Weights of a small GPT-style language model, trained from scratch on English Wikipedia: width 192.
Each number is 50 + 12 x the weight over the matrix's rms, rounded and kept within 0 to 99. Layers, rows and columns count from 0.

# layer 5 MLP gate, 768x192, rms 0.073, rows 275-488, columns 128-159
33 70 54 39 57 74 50 61 79 53 53 53 58 00 69 47 41 50 60 48 55 61 76 60 49 60 45 66 55 40 40 38
41 56 60 45 56 62 30 56 58 51 48 50 31 54 42 51 63 44 65 60 60 36 57 29 34 62 62 49 56 67 45 63
52 52 42 55 58 63 46 41 36 54 79 45 48 59 54 44 27 41 44 31 51 60 58 37 41 26 38 38 65 49 45 55
55 41 38 32 60 47 49 46 55 55 49 59 40 61 66 53 53 59 28 60 50 37 60 30 40 36 48 40 44 64 40 46
61 58 65 37 39 50 41 45 52 47 62 62 53 49 61 60 37 55 55 59 73 76 72 52 79 54 71 52 44 44 51 54
39 46 56 62 44 62 54 49 58 47 83 71 53 70 68 13 54 43 31 60 66 60 51 49 53 43 65 57 48 46 44 52
39 48 62 58 49 62 44 57 45 59 59 40 31 52 49 44 56 63 54 37 54 70 56 78 58 48 72 50 38 48 53 62
59 45 46 64 41 61 38 45 47 53 53 59 50 41 62 63 43 38 55 53 62 46 45 56 52 57 47 66 45 48 39 44
53 61 32 61 54 53 49 40 39 40 50 50 68 61 68 30 42 61 59 52 39 51 47 64 76 54 47 46 58 36 31 46
67 50 61 45 36 56 59 56 45 64 60 49 64 39 53 64 29 63 45 42 28 60 43 78 29 54 59 29 52 55 46 53
49 38 68 53 36 60 38 58 30 56 51 46 38 42 53 55 56 38 54 35 45 52 61 51 48 47 47 46 46 34 58 53
40 51 48 55 32 57 53 61 61 80 65 37 35 65 62 60 55 66 37 34 49 54 55 44 44 67 81 37 51 71 44 42
26 40 58 43 57 48 48 69 62 59 60 38 38 54 57 53 48 69 34 47 38 64 52 48 51 47 74 37 40 53 47 52
42 71 39 32 52 46 29 61 64 51 63 64 60 31 48 45 31 25 43 50 59 40 69 26 45 47 37 60 48 43 56 62
42 28 59 60 48 60 43 56 64 49 58 52 35 26 42 44 54 40 48 34 70 51 38 49 37 25 52 70 50 47 56 59
47 49 64 40 46 60 58 46 27 56 47 28 58 50 50 43 35 52 65 30 67 62 49 42 52 47 65 79 47 41 47 49
43 41 41 39 52 51 45 41 58 41 53 59 55 46 72 62 45 46 38 35 28 58 15 37 32 35 28 43 34 41 63 57
69 40 36 36 50 39 40 20 53 55 46 54 67 62 43 61 48 55 50 41 64 52 50 27 64 52 53 29 60 67 52 51
29 71 42 61 43 43 49 51 41 62 66 45 33 50 64 42 62 46 72 65 64 60 43 37 53 65 83 44 51 50 52 57
24 44 57 40 40 66 37 26 38 28 52 68 50 40 60 20 63 61 49 47 55 50 70 47 49 37 60 51 52 51 29 52
42 51 43 47 51 41 35 52 62 28 51 41 27 60 46 49 33 52 44 52 36 46 46 70 43 45 32 64 57 45 49 57
42 54 45 50 53 58 24 46 59 62 38 56 50 34 70 38 51 43 53 50 51 30 57 53 66 46 59 48 46 61 54 50
60 41 58 48 62 54 64 38 56 40 54 53 66 37 48 42 24 53 37 48 54 66 78 66 45 46 56 34 38 46 57 42
48 41 58 46 41 53 53 62 61 58 50 55 48 57 65 56 17 41 51 44 49 44 66 58 68 20 36 49 58 55 49 56
56 55 57 29 50 49 46 32 47 57 68 62 56 37 72 43 51 51 28 54 68 85 44 33 60 57 72 47 60 32 63 45
47 61 55 30 56 46 48 48 67 43 48 61 42 59 65 44 56 90 58 56 69 57 64 49 57 35 54 45 48 45 56 47
63 48 54 29 67 54 42 53 53 59 53 55 58 60 53 49 47 60 32 54 50 75 46 57 49 57 54 31 37 51 58 59
53 48 63 31 52 43 48 59 52 59 26 70 26 48 42 46 41 45 35 50 43 40 47 45 40 52 49 40 74 62 60 49
48 43 47 54 62 71 61 49 42 38 74 72 81 58 60 42 39 52 39 36 69 61 44 18 46 54 53 49 63 52 39 56
27 39 41 68 60 66 45 53 50 67 51 73 65 44 55 47 52 46 49 42 48 55 65 42 69 44 51 51 61 40 46 45
35 39 54 80 44 78 16 49 60 58 58 30 42 49 58 44 41 72 81 49 79 45 69 48 58 53 51 44 55 50 40 49
51 42 58 56 52 30 54 59 42 34 78 35 68 51 48 48 57 41 57 49 35 44 62 33 49 46 48 36 55 40 58 32
57 50 39 60 33 51 56 43 61 54 51 48 41 49 82 63 78 60 51 59 70 65 56 47 32 67 69 61 38 48 50 84
59 47 45 38 58 33 53 44 30 28 59 53 41 45 31 42 53 43 41 41 46 67 49 64 69 48 65 50 42 50 52 43
56 42 39 31 61 54 43 22 54 59 48 45 52 46 53 36 54 76 66 47 44 52 44 52 36 37 56 71 66 37 50 40
53 51 43 55 34 56 52 49 63 64 53 48 67 45 61 37 40 35 33 49 59 47 57 60 62 61 52 64 54 50 47 51
59 51 40 55 37 45 51 51 64 52 59 52 62 19 53 47 39 44 50 69 49 38 43 47 77 56 57 54 55 68 52 47
46 37 56 44 13 55 67 53 46 45 51 42 32 46 46 31 66 34 65 49 58 46 61 54 47 64 59 30 63 43 53 47
44 41 63 53 33 56 41 44 62 44 44 58 66 49 47 42 42 56 41 53 40 57 39 51 53 43 65 58 41 59 57 60
34 39 55 18 63 34 45 38 69 52 52 69 44 68 44 35 48 56 41 57 59 47 58 55 47 57 39 27 58 60 61 52
79 40 51 45 56 69 55 70 34 46 47 72 51 50 52 49 46 58 65 52 62 49 59 44 60 42 55 46 65 74 66 19
35 50 47 53 49 48 57 45 58 58 60 64 53 48 42 19 44 65 51 65 73 43 78 35 49 33 54 35 50 45 52 53
41 39 53 60 29 61 36 62 45 34 64 50 29 31 76 48 60 54 48 33 59 67 53 51 50 61 62 70 50 31 23 56
50 67 60 36 60 61 46 36 56 58 39 59 45 35 60 50 34 59 46 45 68 55 62 47 73 57 46 35 57 59 53 46
52 50 41 18 27 39 44 40 58 50 59 42 82 52 45 45 55 60 31 42 42 28 77 24 48 70 57 30 43 31 61 36
51 44 53 34 34 45 49 55 66 50 45 30 54 53 71 67 37 39 57 55 49 65 64 32 54 41 33 58 34 60 60 32
39 36 38 29 50 43 56 48 67 44 47 56 62 51 59 52 27 45 48 68 50 44 45 74 48 48 55 47 43 60 39 31
54 63 51 57 63 57 40 50 54 67 66 42 42 54 59 45 59 82 50 49 47 85 67 24 61 59 62 53 72 52 36 62
31 44 58 37 48 71 43 66 37 28 48 72 55 42 76 58 50 48 66 67 75 40 62 44 44 56 52 44 58 44 22 61
52 43 56 77 35 64 23 52 32 28 36 36 57 77 38 71 56 49 62 26 42 39 64 54 36 56 52 69 61 45 52 58
52 44 39 36 25 74 47 52 36 54 74 62 42 50 67 51 34 54 43 54 48 61 56 31 58 49 54 52 61 42 46 35
47 26 35 55 57 39 52 47 49 34 57 34 60 52 46 52 47 45 48 65 52 61 49 48 50 66 47 53 65 54 39 45
53 47 70 64 52 65 42 50 35 41 53 43 48 63 40 43 47 74 71 62 46 40 41 60 48 59 59 39 78 57 51 64
65 48 34 40 70 56 47 67 47 60 60 58 47 53 61 59 45 72 39 45 34 58 63 29 40 59 49 54 43 52 61 14
40 61 40 53 63 71 38 47 61 38 60 66 41 55 58 59 43 38 50 44 56 70 52 64 76 45 47 41 30 47 48 35
47 44 60 44 63 38 51 49 54 36 47 60 49 57 31 64 63 47 41 48 57 51 48 50 36 62 58 36 64 46 68 54
43 51 59 74 37 69 50 36 51 64 44 51 57 35 47 38 68 50 63 42 57 52 49 49 63 63 52 52 49 43 59 52
48 55 55 43 60 60 44 59 57 67 55 52 50 37 38 46 25 35 56 41 36 52 35 47 49 48 45 63 56 46 72 31
56 60 63 52 40 67 46 39 44 41 50 53 63 32 49 42 40 39 56 27 47 70 55 77 69 62 67 45 36 39 47 69
52 31 46 34 66 58 35 36 37 73 59 39 47 54 59 65 44 38 60 55 56 49 39 50 46 50 46 49 32 58 75 40
54 64 35 41 57 59 31 43 54 53 56 49 71 51 58 54 44 32 47 52 67 57 63 44 53 61 60 53 46 42 56 46
59 31 43 61 46 46 51 62 30 54 52 45 54 41 51 31 48 54 11 62 60 53 57 56 47 46 65 62 44 79 48 80
53 47 55 58 70 42 33 54 49 29 70 40 33 42 46 42 49 56 52 54 69 65 48 54 52 36 67 48 43 40 40 59
53 61 56 70 62 61 32 47 36 40 52 61 42 55 65 38 46 43 71 44 72 50 62 54 53 48 78 27 34 35 51 66
64 51 37 40 39 42 57 34 63 43 45 59 46 41 63 40 44 53 49 78 70 46 61 37 58 72 62 29 80 42 52 64
40 31 46 51 52 48 44 51 52 45 54 34 52 39 42 48 74 52 51 43 66 34 73 34 43 55 50 19 53 46 47 60
63 53 55 54 60 69 45 31 32 68 62 68 41 49 72 63 20 43 66 61 75 38 71 46 61 47 34 54 55 24 48 64
30 58 48 65 40 86 27 60 56 38 55 71 42 57 56 46 68 60 49 45 56 56 81 70 55 28 52 59 32 33 29 66
52 58 56 36 34 56 52 58 47 52 58 42 59 54 33 43 57 44 51 49 51 48 47 42 49 51 60 52 75 21 38 45
71 56 41 59 40 39 17 27 59 67 43 39 47 53 56 30 38 87 40 84 37 52 59 19 35 71 57 37 69 41 75 55
47 60 48 32 40 46 48 56 70 50 46 52 70 56 46 49 45 45 56 62 60 50 42 45 55 59 70 42 19 47 45 67
79 29 45 28 40 50 41 45 65 71 43 70 51 71 22 54 43 34 36 60 49 62 56 29 58 62 54 48 41 60 47 44
52 43 37 29 44 61 63 48 39 69 42 61 55 54 46 43 62 55 56 76 56 50 48 77 65 43 59 32 52 52 22 43
38 65 33 57 46 59 55 56 59 72 60 42 53 56 42 51 57 62 59 43 54 32 54 59 59 62 56 43 43 52 43 37
68 52 19 42 43 62 46 50 58 58 53 62 62 48 41 39 34 51 56 66 53 42 52 42 45 56 50 49 53 72 42 20
55 54 63 37 46 40 64 38 44 59 56 64 44 65 69 55 44 49 39 70 56 57 38 30 73 47 49 72 35 53 49 38
58 48 41 32 25 74 44 22 51 54 63 35 65 65 70 63 34 60 44 41 37 50 56 56 50 58 49 49 28 28 57 48
55 67 54 64 52 56 45 52 42 60 59 57 51 48 49 56 55 57 45 52 55 39 55 54 69 41 64 46 59 52 38 53
59 60 66 58 59 66 58 50 72 29 46 50 40 42 60 38 52 69 38 30 69 77 78 60 74 76 60 34 59 29 39 68
36 46 51 31 50 51 37 37 73 69 55 58 49 69 66 16 44 52 44 45 63 56 57 49 50 63 60 45 38 40 32 63
62 55 53 65 64 52 36 48 43 47 52 45 42 53 48 42 53 79 35 36 44 52 59 45 48 49 52 61 48 43 35 54
48 33 59 32 51 54 22 61 67 58 44 69 54 41 69 37 32 42 36 74 54 56 53 50 37 35 18 42 65 58 38 62
52 51 44 63 63 61 64 47 46 61 42 28 42 67 15 61 56 36 45 65 65 48 54 56 43 61 65 44 51 62 69 34
40 67 50 39 46 58 45 56 62 71 59 38 42 58 60 49 41 27 38 58 48 51 66 72 46 34 62 50 41 39 74 72
39 57 66 39 68 62 35 26 60 76 48 68 65 48 38 66 61 48 57 37 49 45 56 58 52 59 49 41 60 44 55 57
77 42 56 41 42 37 48 50 61 43 54 58 54 43 46 47 53 67 34 49 61 50 63 54 63 30 54 45 69 32 31 44
61 45 59 63 25 53 63 59 41 47 50 32 64 38 47 59 60 58 53 57 50 70 32 61 42 47 68 35 55 58 24 65
56 20 47 57 33 48 58 53 55 56 34 67 60 17 51 44 21 51 46 39 60 42 68 47 59 52 44 44 68 43 53 33
55 40 34 54 51 61 44 43 47 67 92 63 70 52 62 46 52 65 70 55 50 59 46 41 53 49 40 31 49 42 43 51
56 64 46 49 45 63 38 64 44 67 68 51 41 43 69 41 35 71 57 42 56 33 36 58 30 53 53 41 34 47 40 56
75 36 53 61 58 58 50 52 52 54 64 36 49 51 41 38 34 45 47 38 50 48 46 36 46 56 57 30 39 66 59 57
38 42 20 48 38 54 37 56 46 61 44 61 62 34 56 40 37 60 56 43 36 26 36 53 51 60 48 38 44 29 45 48
58 26 36 51 51 51 61 51 79 45 49 58 43 56 22 64 60 46 59 69 57 69 46 52 55 45 49 53 39 40 30 38
53 37 49 38 56 58 53 52 49 54 67 53 47 36 50 65 36 46 39 34 57 57 56 68 63 59 70 68 42 44 58 59
57 43 33 53 51 39 45 56 51 47 62 39 57 67 54 53 43 42 30 42 62 33 41 55 31 46 46 51 64 60 32 67
50 40 35 62 73 57 63 47 58 60 52 56 51 40 52 50 63 52 50 62 58 56 58 62 47 58 69 41 49 27 41 26
54 53 54 40 55 60 53 76 66 53 39 33 42 82 65 58 47 66 37 49 34 30 60 53 42 55 65 46 59 33 53 53
49 34 60 70 59 50 42 46 44 53 40 62 66 55 55 38 35 55 47 55 67 30 53 40 36 32 48 27 41 45 53 59
45 58 59 51 32 60 51 47 37 55 48 80 60 52 61 58 41 44 37 54 42 44 47 38 42 35 53 37 48 47 56 49
42 42 46 33 51 57 27 36 58 54 42 70 60 71 52 47 49 48 53 52 60 61 43 59 39 34 49 54 62 33 44 48
51 51 43 37 52 59 46 53 35 43 69 35 50 38 31 57 50 59 70 48 51 37 65 41 46 48 55 45 59 72 65 44
56 50 35 56 41 57 40 50 35 54 30 42 39 59 50 48 54 41 46 47 53 55 60 64 52 43 40 61 47 49 47 45
57 53 38 51 54 62 39 52 60 36 60 40 59 26 61 31 31 38 57 55 55 76 46 44 39 21 52 44 56 34 51 54
49 36 48 42 75 37 34 10 58 52 46 52 69 36 53 64 21 54 26 48 43 36 62 41 46 63 61 57 33 45 55 39
61 55 25 43 55 55 36 38 57 35 47 45 63 42 54 26 28 57 40 68 53 62 51 37 63 45 55 31 40 55 30 47
39 44 56 61 65 52 45 58 19 40 73 51 70 36 38 67 44 52 49 49 54 43 54 38 69 40 49 37 39 62 71 47
42 48 27 58 64 47 47 63 65 46 40 28 52 57 47 65 50 61 44 53 70 40 45 53 44 54 61 65 37 30 50 50
53 45 70 36 49 58 48 17 58 50 59 41 45 44 35 55 29 36 50 36 60 37 70 27 56 49 29 51 62 55 56 60
19 51 49 15 39 79 33 22 42 46 58 42 34 37 39 48 47 45 44 53 72 50 55 63 68 48 52 58 61 42 54 42
45 56 37 49 61 57 61 37 49 57 41 48 55 56 65 50 56 48 65 47 59 55 40 70 45 69 53 62 37 50 62 50
56 48 28 40 52 18 42 46 69 62 48 45 45 51 40 43 61 58 51 51 38 61 39 43 46 58 48 63 66 42 58 48
49 38 31 51 28 45 34 53 40 71 50 41 54 28 66 58 35 45 51 62 29 47 29 33 50 77 47 61 53 62 44 38
34 46 42 69 44 60 45 75 58 47 60 57 69 57 48 62 37 29 36 40 61 39 48 57 65 57 54 47 56 44 61 59
39 30 19 51 62 48 54 18 55 30 49 62 70 48 44 35 41 74 41 51 58 27 60 59 46 50 35 44 36 31 32 49
66 44 62 39 56 67 50 44 45 54 37 71 60 53 69 78 37 55 40 45 49 41 71 52 52 50 49 58 28 54 70 68
35 44 48 53 61 56 47 73 44 48 57 62 66 61 48 28 35 50 40 54 66 44 43 51 28 19 52 34 60 45 45 73
52 38 55 36 59 53 49 37 57 57 48 67 56 56 39 62 30 63 38 50 52 50 53 50 54 81 60 36 86 53 66 47
72 57 41 50 27 43 41 53 48 71 70 62 44 43 65 24 60 58 67 60 59 57 66 60 66 50 65 55 50 50 42 49
44 33 46 56 39 61 54 46 52 54 33 51 60 70 50 54 38 34 61 41 62 55 43 46 43 56 49 62 81 33 44 52
65 36 35 37 54 51 53 36 47 51 65 78 70 32 61 60 46 47 35 46 49 58 41 36 46 65 28 46 63 52 38 35
39 49 30 41 47 44 68 50 38 61 55 61 55 67 51 46 37 39 42 48 48 51 61 45 49 47 47 30 47 37 46 29
38 48 59 64 42 64 30 49 39 49 58 72 51 50 47 61 46 57 42 63 51 48 36 71 51 49 51 43 45 47 49 72
41 52 45 53 40 51 53 59 65 65 63 67 44 53 45 44 45 55 25 54 52 50 58 35 62 56 47 62 48 43 29 54
62 47 46 65 52 59 36 43 37 58 38 39 44 34 53 53 41 71 28 51 40 38 55 54 61 58 51 28 59 39 48 56
45 56 25 52 13 44 38 50 64 44 72 63 58 58 73 70 47 47 36 59 62 50 65 42 35 65 34 41 59 68 70 58
36 50 48 55 52 56 43 49 50 66 49 56 47 27 42 45 29 56 49 31 69 81 68 61 48 52 60 59 48 39 33 50
41 47 53 62 64 59 43 53 38 50 51 43 35 73 65 53 51 66 55 60 55 43 58 42 44 60 67 74 62 21 68 46
37 69 59 67 58 61 64 47 67 51 62 50 42 51 64 69 36 44 54 58 74 79 60 59 60 51 47 39 66 50 61 50
52 19 44 38 61 45 46 56 54 56 53 46 46 47 64 65 35 28 35 65 46 64 69 29 26 63 52 70 61 51 51 29
33 35 22 56 64 58 54 67 46 50 46 40 79 55 54 33 45 48 51 39 51 66 66 30 47 38 52 37 35 40 62 27
47 64 38 29 59 69 47 43 63 36 61 43 60 42 60 33 35 46 53 33 48 41 61 53 49 78 36 67 58 33 48 46
30 43 56 49 52 68 60 43 60 59 53 40 49 47 38 45 50 51 69 66 61 49 62 47 44 52 37 37 60 57 65 69
62 38 41 44 37 62 70 48 54 54 46 36 44 63 62 41 62 37 73 57 51 50 39 50 41 45 46 41 74 35 49 70
46 51 61 33 73 34 40 41 41 51 23 47 52 50 70 46 37 34 41 51 55 44 73 35 42 42 42 71 61 63 42 55
42 53 35 45 58 34 55 56 73 55 47 70 49 32 55 55 44 56 39 59 58 73 61 41 52 39 57 48 59 67 45 31
25 49 39 60 58 55 32 54 35 48 61 55 50 39 50 51 44 47 47 38 55 56 49 47 36 51 47 59 58 70 50 60
66 51 55 53 44 42 44 62 40 46 61 46 58 62 34 36 43 38 57 70 63 40 45 44 44 47 68 53 52 50 64 42
56 26 33 43 53 54 64 67 31 69 46 36 63 58 46 53 47 58 56 50 54 46 58 44 43 47 69 36 59 33 67 41
46 45 45 53 62 42 45 48 51 33 58 62 46 50 56 43 61 62 49 61 34 49 52 54 27 56 51 53 65 18 59 61
47 52 50 39 32 60 56 54 70 50 74 65 64 48 57 58 54 41 51 60 54 42 66 66 48 60 47 36 50 34 44 53
62 43 48 34 46 50 55 70 51 29 79 37 57 42 63 34 46 50 42 47 51 73 53 60 58 54 53 60 41 19 31 28
27 36 54 58 43 65 17 32 43 42 90 49 42 57 60 28 27 65 52 55 71 51 58 48 37 45 41 40 47 59 49 47
37 41 64 54 36 52 43 78 76 64 47 48 43 47 60 34 55 73 42 45 57 55 50 57 64 46 48 39 60 52 45 55
69 54 67 56 47 36 48 48 47 57 80 28 49 64 34 68 51 68 67 41 61 63 45 48 48 57 55 34 71 59 67 52
63 42 46 54 28 63 43 58 69 56 59 45 28 49 60 17 63 60 49 53 49 52 48 43 51 68 47 56 54 43 44 55
50 70 49 49 54 44 73 44 78 62 49 62 69 51 48 69 50 55 62 37 54 42 58 43 55 64 51 56 64 78 57 45
49 61 39 60 55 41 69 56 44 30 38 37 55 52 63 59 34 67 52 59 57 49 35 49 47 56 49 58 45 42 60 44
48 34 56 56 56 55 46 39 60 24 52 55 51 52 49 54 34 54 36 48 50 56 61 44 36 53 67 45 49 54 38 75
47 57 52 42 32 40 40 52 49 69 54 68 53 49 30 54 43 56 74 47 56 41 43 51 59 49 49 47 54 62 66 53
30 54 55 43 69 37 44 43 38 57 84 55 49 36 55 40 52 65 46 44 80 36 44 52 52 31 57 49 49 39 61 50
46 41 43 46 42 63 62 42 59 44 41 32 32 53 58 13 59 48 41 53 47 45 35 62 46 56 47 43 43 50 28 52
65 51 31 31 52 57 59 26 58 51 53 54 64 41 50 23 32 45 61 55 67 60 63 58 58 23 40 42 47 21 56 43
55 35 69 39 50 37 37 38 51 44 54 70 59 18 40 53 35 46 50 37 46 67 62 65 45 51 57 59 37 40 49 26
56 51 35 47 58 49 23 33 67 23 64 45 66 68 36 43 74 44 56 46 67 60 70 36 27 34 54 36 46 84 64 69
82 52 34 69 41 47 30 56 60 70 47 59 81 56 43 56 60 67 50 60 33 37 51 25 36 37 64 40 39 49 53 52
43 48 45 42 31 52 65 59 39 29 52 60 71 47 57 48 39 63 58 32 59 54 35 23 49 32 54 27 64 38 09 56
71 57 46 74 77 55 36 29 42 62 46 53 64 41 67 46 39 54 47 35 68 52 44 53 36 43 55 46 60 35 46 42
22 61 33 43 72 51 26 39 47 39 41 45 69 50 86 46 48 68 48 45 81 54 55 56 38 53 63 41 57 44 31 66
46 50 52 36 53 57 69 42 19 39 51 48 44 52 52 60 54 57 51 46 50 54 30 34 44 42 21 28 41 53 45 57
79 28 34 60 58 63 35 50 65 65 58 56 73 52 65 53 56 37 59 49 63 50 58 36 64 57 64 42 49 58 41 60
53 46 43 46 61 62 42 55 44 39 47 41 72 42 51 31 39 61 43 27 61 62 74 57 71 42 52 35 46 55 47 64
51 34 19 48 47 44 43 41 48 43 26 60 65 57 43 39 43 76 24 54 69 53 52 40 45 41 57 43 59 69 54 53
67 27 58 39 59 51 55 40 51 74 75 39 58 65 42 62 45 53 58 53 53 39 66 67 66 59 60 44 65 66 75 49
52 42 50 69 60 45 50 50 75 66 33 61 63 45 62 36 57 37 62 30 58 52 71 31 44 48 60 40 61 43 27 52
52 47 41 66 32 35 53 57 41 62 54 54 77 37 24 40 43 39 61 54 42 56 49 41 59 61 49 64 60 53 57 45
68 38 55 61 54 32 64 56 50 77 67 43 55 42 60 45 42 76 45 76 59 66 86 50 72 55 50 53 44 55 38 64
36 62 44 58 69 68 50 66 56 70 55 37 66 47 55 33 66 85 35 64 46 35 49 36 67 60 61 41 45 28 53 28
59 50 50 40 60 68 55 53 88 43 65 50 54 42 37 60 33 46 63 53 48 58 65 48 55 48 45 73 42 45 56 63
30 48 48 25 68 61 51 43 50 39 46 44 58 57 42 57 55 46 40 54 53 54 63 41 57 50 64 41 62 50 54 51
52 36 51 57 52 39 51 27 65 56 49 47 50 35 63 60 32 46 26 69 61 41 36 53 65 53 37 57 44 47 45 66
30 47 50 67 53 67 50 46 61 47 52 36 30 40 68 36 34 41 66 44 70 37 52 23 41 51 40 52 52 47 62 41
61 63 51 62 33 49 56 38 39 36 53 51 71 39 64 43 43 61 59 40 40 39 35 64 67 33 60 69 51 52 58 62
64 36 29 50 68 32 59 37 58 61 49 54 74 47 50 58 33 29 54 42 49 44 37 62 41 35 52 60 70 71 45 47
41 33 50 66 53 49 43 43 73 43 64 54 45 52 47 44 37 54 45 45 51 57 47 45 46 48 47 46 69 38 34 39
35 20 47 55 39 51 43 57 62 58 60 60 58 35 51 45 35 51 33 31 44 61 57 33 45 66 69 40 52 29 56 55
45 39 54 33 47 59 56 35 72 60 55 56 42 61 40 71 24 35 48 46 75 38 38 43 36 64 55 39 42 53 41 52
75 65 39 53 59 42 25 56 38 53 70 49 63 37 33 58 40 29 60 52 62 51 55 31 60 45 60 45 66 50 58 52
55 69 55 61 53 50 52 56 36 33 55 39 45 49 51 38 45 39 50 70 60 62 54 64 30 41 43 36 51 39 37 49
60 55 46 42 61 51 38 54 31 58 63 24 54 59 36 48 37 54 63 44 70 73 72 51 25 51 76 39 66 40 72 38
54 50 46 55 52 52 49 48 44 60 68 39 47 41 58 36 30 56 61 49 51 45 83 45 68 20 68 58 47 49 50 58
38 34 56 56 64 38 31 63 69 65 34 30 42 42 62 47 37 46 41 50 62 54 68 44 38 28 54 69 54 45 65 63
28 47 43 38 40 48 35 54 58 48 37 75 64 25 27 56 57 73 61 55 44 45 71 49 64 53 58 32 57 48 61 45
73 51 36 52 48 58 44 37 30 60 51 51 47 44 56 62 20 33 57 64 52 47 53 36 76 39 47 29 36 58 30 55
66 44 58 44 51 66 51 53 61 28 56 69 67 45 58 48 60 53 39 45 77 38 46 43 50 45 59 41 54 48 55 61
52 29 51 65 29 64 65 46 52 21 33 48 49 52 23 49 38 32 68 62 49 64 53 47 40 43 52 65 58 37 74 58
38 47 51 53 56 61 54 68 57 48 62 63 69 55 55 64 33 48 65 47 38 48 62 28 68 49 52 57 68 67 51 44
32 51 44 34 72 63 43 13 29 56 52 45 73 45 70 49 49 68 55 76 43 70 71 60 50 50 67 60 41 47 44 32
29 65 60 43 32 67 52 51 52 54 47 74 50 27 38 57 39 47 43 38 70 76 55 46 28 61 81 65 40 45 44 42
50 48 38 39 57 38 54 52 27 77 69 34 57 58 47 49 49 35 37 49 46 43 40 26 41 61 39 45 30 44 61 38
49 46 55 51 61 67 52 41 42 52 40 46 68 61 64 42 60 73 60 38 52 41 78 40 60 48 69 48 50 54 61 25
42 37 76 44 51 78 47 52 33 47 59 50 45 39 52 58 39 48 34 37 61 65 65 68 45 55 50 44 39 57 50 35
41 26 75 40 55 61 41 73 57 45 22 58 55 30 67 39 52 38 53 43 48 43 77 69 53 36 54 47 51 42 38 67
45 65 63 39 60 50 52 58 49 36 66 69 54 49 45 50 28 66 38 49 62 35 54 51 52 55 61 60 50 42 42 68
49 40 47 46 28 40 42 59 65 52 70 43 56 33 39 32 47 71 65 36 52 49 74 52 52 49 68 52 47 52 33 54
48 21 30 57 47 41 29 49 52 63 48 70 44 87 59 38 35 61 53 58 44 51 54 37 20 57 68 42 64 61 53 51
65 38 55 76 40 55 38 49 66 62 64 38 57 30 39 45 69 53 57 48 63 88 40 48 57 36 62 61 43 63 36 54
49 51 46 30 43 64 56 58 43 40 58 41 70 45 41 53 48 39 54 30 40 34 65 62 61 56 65 56 51 63 73 61
40 41 52 65 45 38 41 63 58 57 25 46 54 52 71 25 66 54 41 37 34 67 58 62 45 69 60 52 74 56 53 55
39 43 50 76 43 67 32 46 65 38 66 54 55 55 46 33 40 41 54 44 39 53 34 72 41 49 60 52 28 26 47 53
24 74 52 56 54 54 64 25 82 72 53 63 51 31 52 61 47 35 40 64 52 68 53 48 73 45 64 28 36 52 34 46
58 51 57 57 55 55 60 28 48 49 50 41 59 63 40 38 56 60 52 40 79 44 78 55 67 55 45 49 52 69 35 34
71 60 36 51 47 54 48 45 75 61 58 38 48 39 57 41 39 45 55 71 66 47 53 70 33 42 41 59 57 43 64 50
59 29 54 54 49 46 47 56 37 72 57 61 48 46 58 53 62 54 43 36 48 63 57 39 82 57 41 59 39 65 42 35
47 33 60 43 63 49 49 54 73 58 49 59 44 52 37 40 47 62 43 45 41 43 58 50 56 53 72 38 67 57 52 29
61 51 61 45 43 34 33 57 48 70 35 51 35 37 59 33 41 50 59 57 45 45 33 50 42 49 50 29 38 40 58 54
57 46 35 64 55 55 43 32 65 48 62 67 52 51 58 48 52 39 42 33 47 50 56 37 39 45 43 50 82 47 38 39
38 33 37 47 67 43 46 39 57 53 64 58 42 40 56 48 43 41 65 51 49 56 36 45 52 45 30 44 79 48 79 42
46 56 54 57 47 55 25 28 47 57 55 72 49 32 74 52 58 33 63 60 58 62 76 42 64 19 74 65 40 25 31 48
13 44 56 66 42 54 41 50 64 53 55 61 28 34 55 40 50 63 54 45 47 42 57 48 64 66 71 34 54 41 34 39
41 55 48 55 44 70 46 32 42 51 47 48 34 67 50 35 37 39 54 66 61 70 50 43 51 34 54 62 70 70 44 49
58 40 25 51 56 28 59 45 50 30 45 44 45 67 61 60 52 40 60 60 49 62 42 49 50 42 51 39 55 39 46 55
74 48 46 27 68 53 57 45 58 58 70 45 45 39 58 57 54 48 49 83 50 64 53 56 54 47 47 36 45 39 46 68
50 58 62 39 51 39 53 48 75 51 65 54 43 52 95 47 38 62 43 73 42 49 44 63 58 24 53 66 46 68 41 61
55 48 46 30 57 60 47 60 44 58 68 76 53 49 75 31 50 51 37 64 53 53 65 56 44 51 38 80 57 62 65 45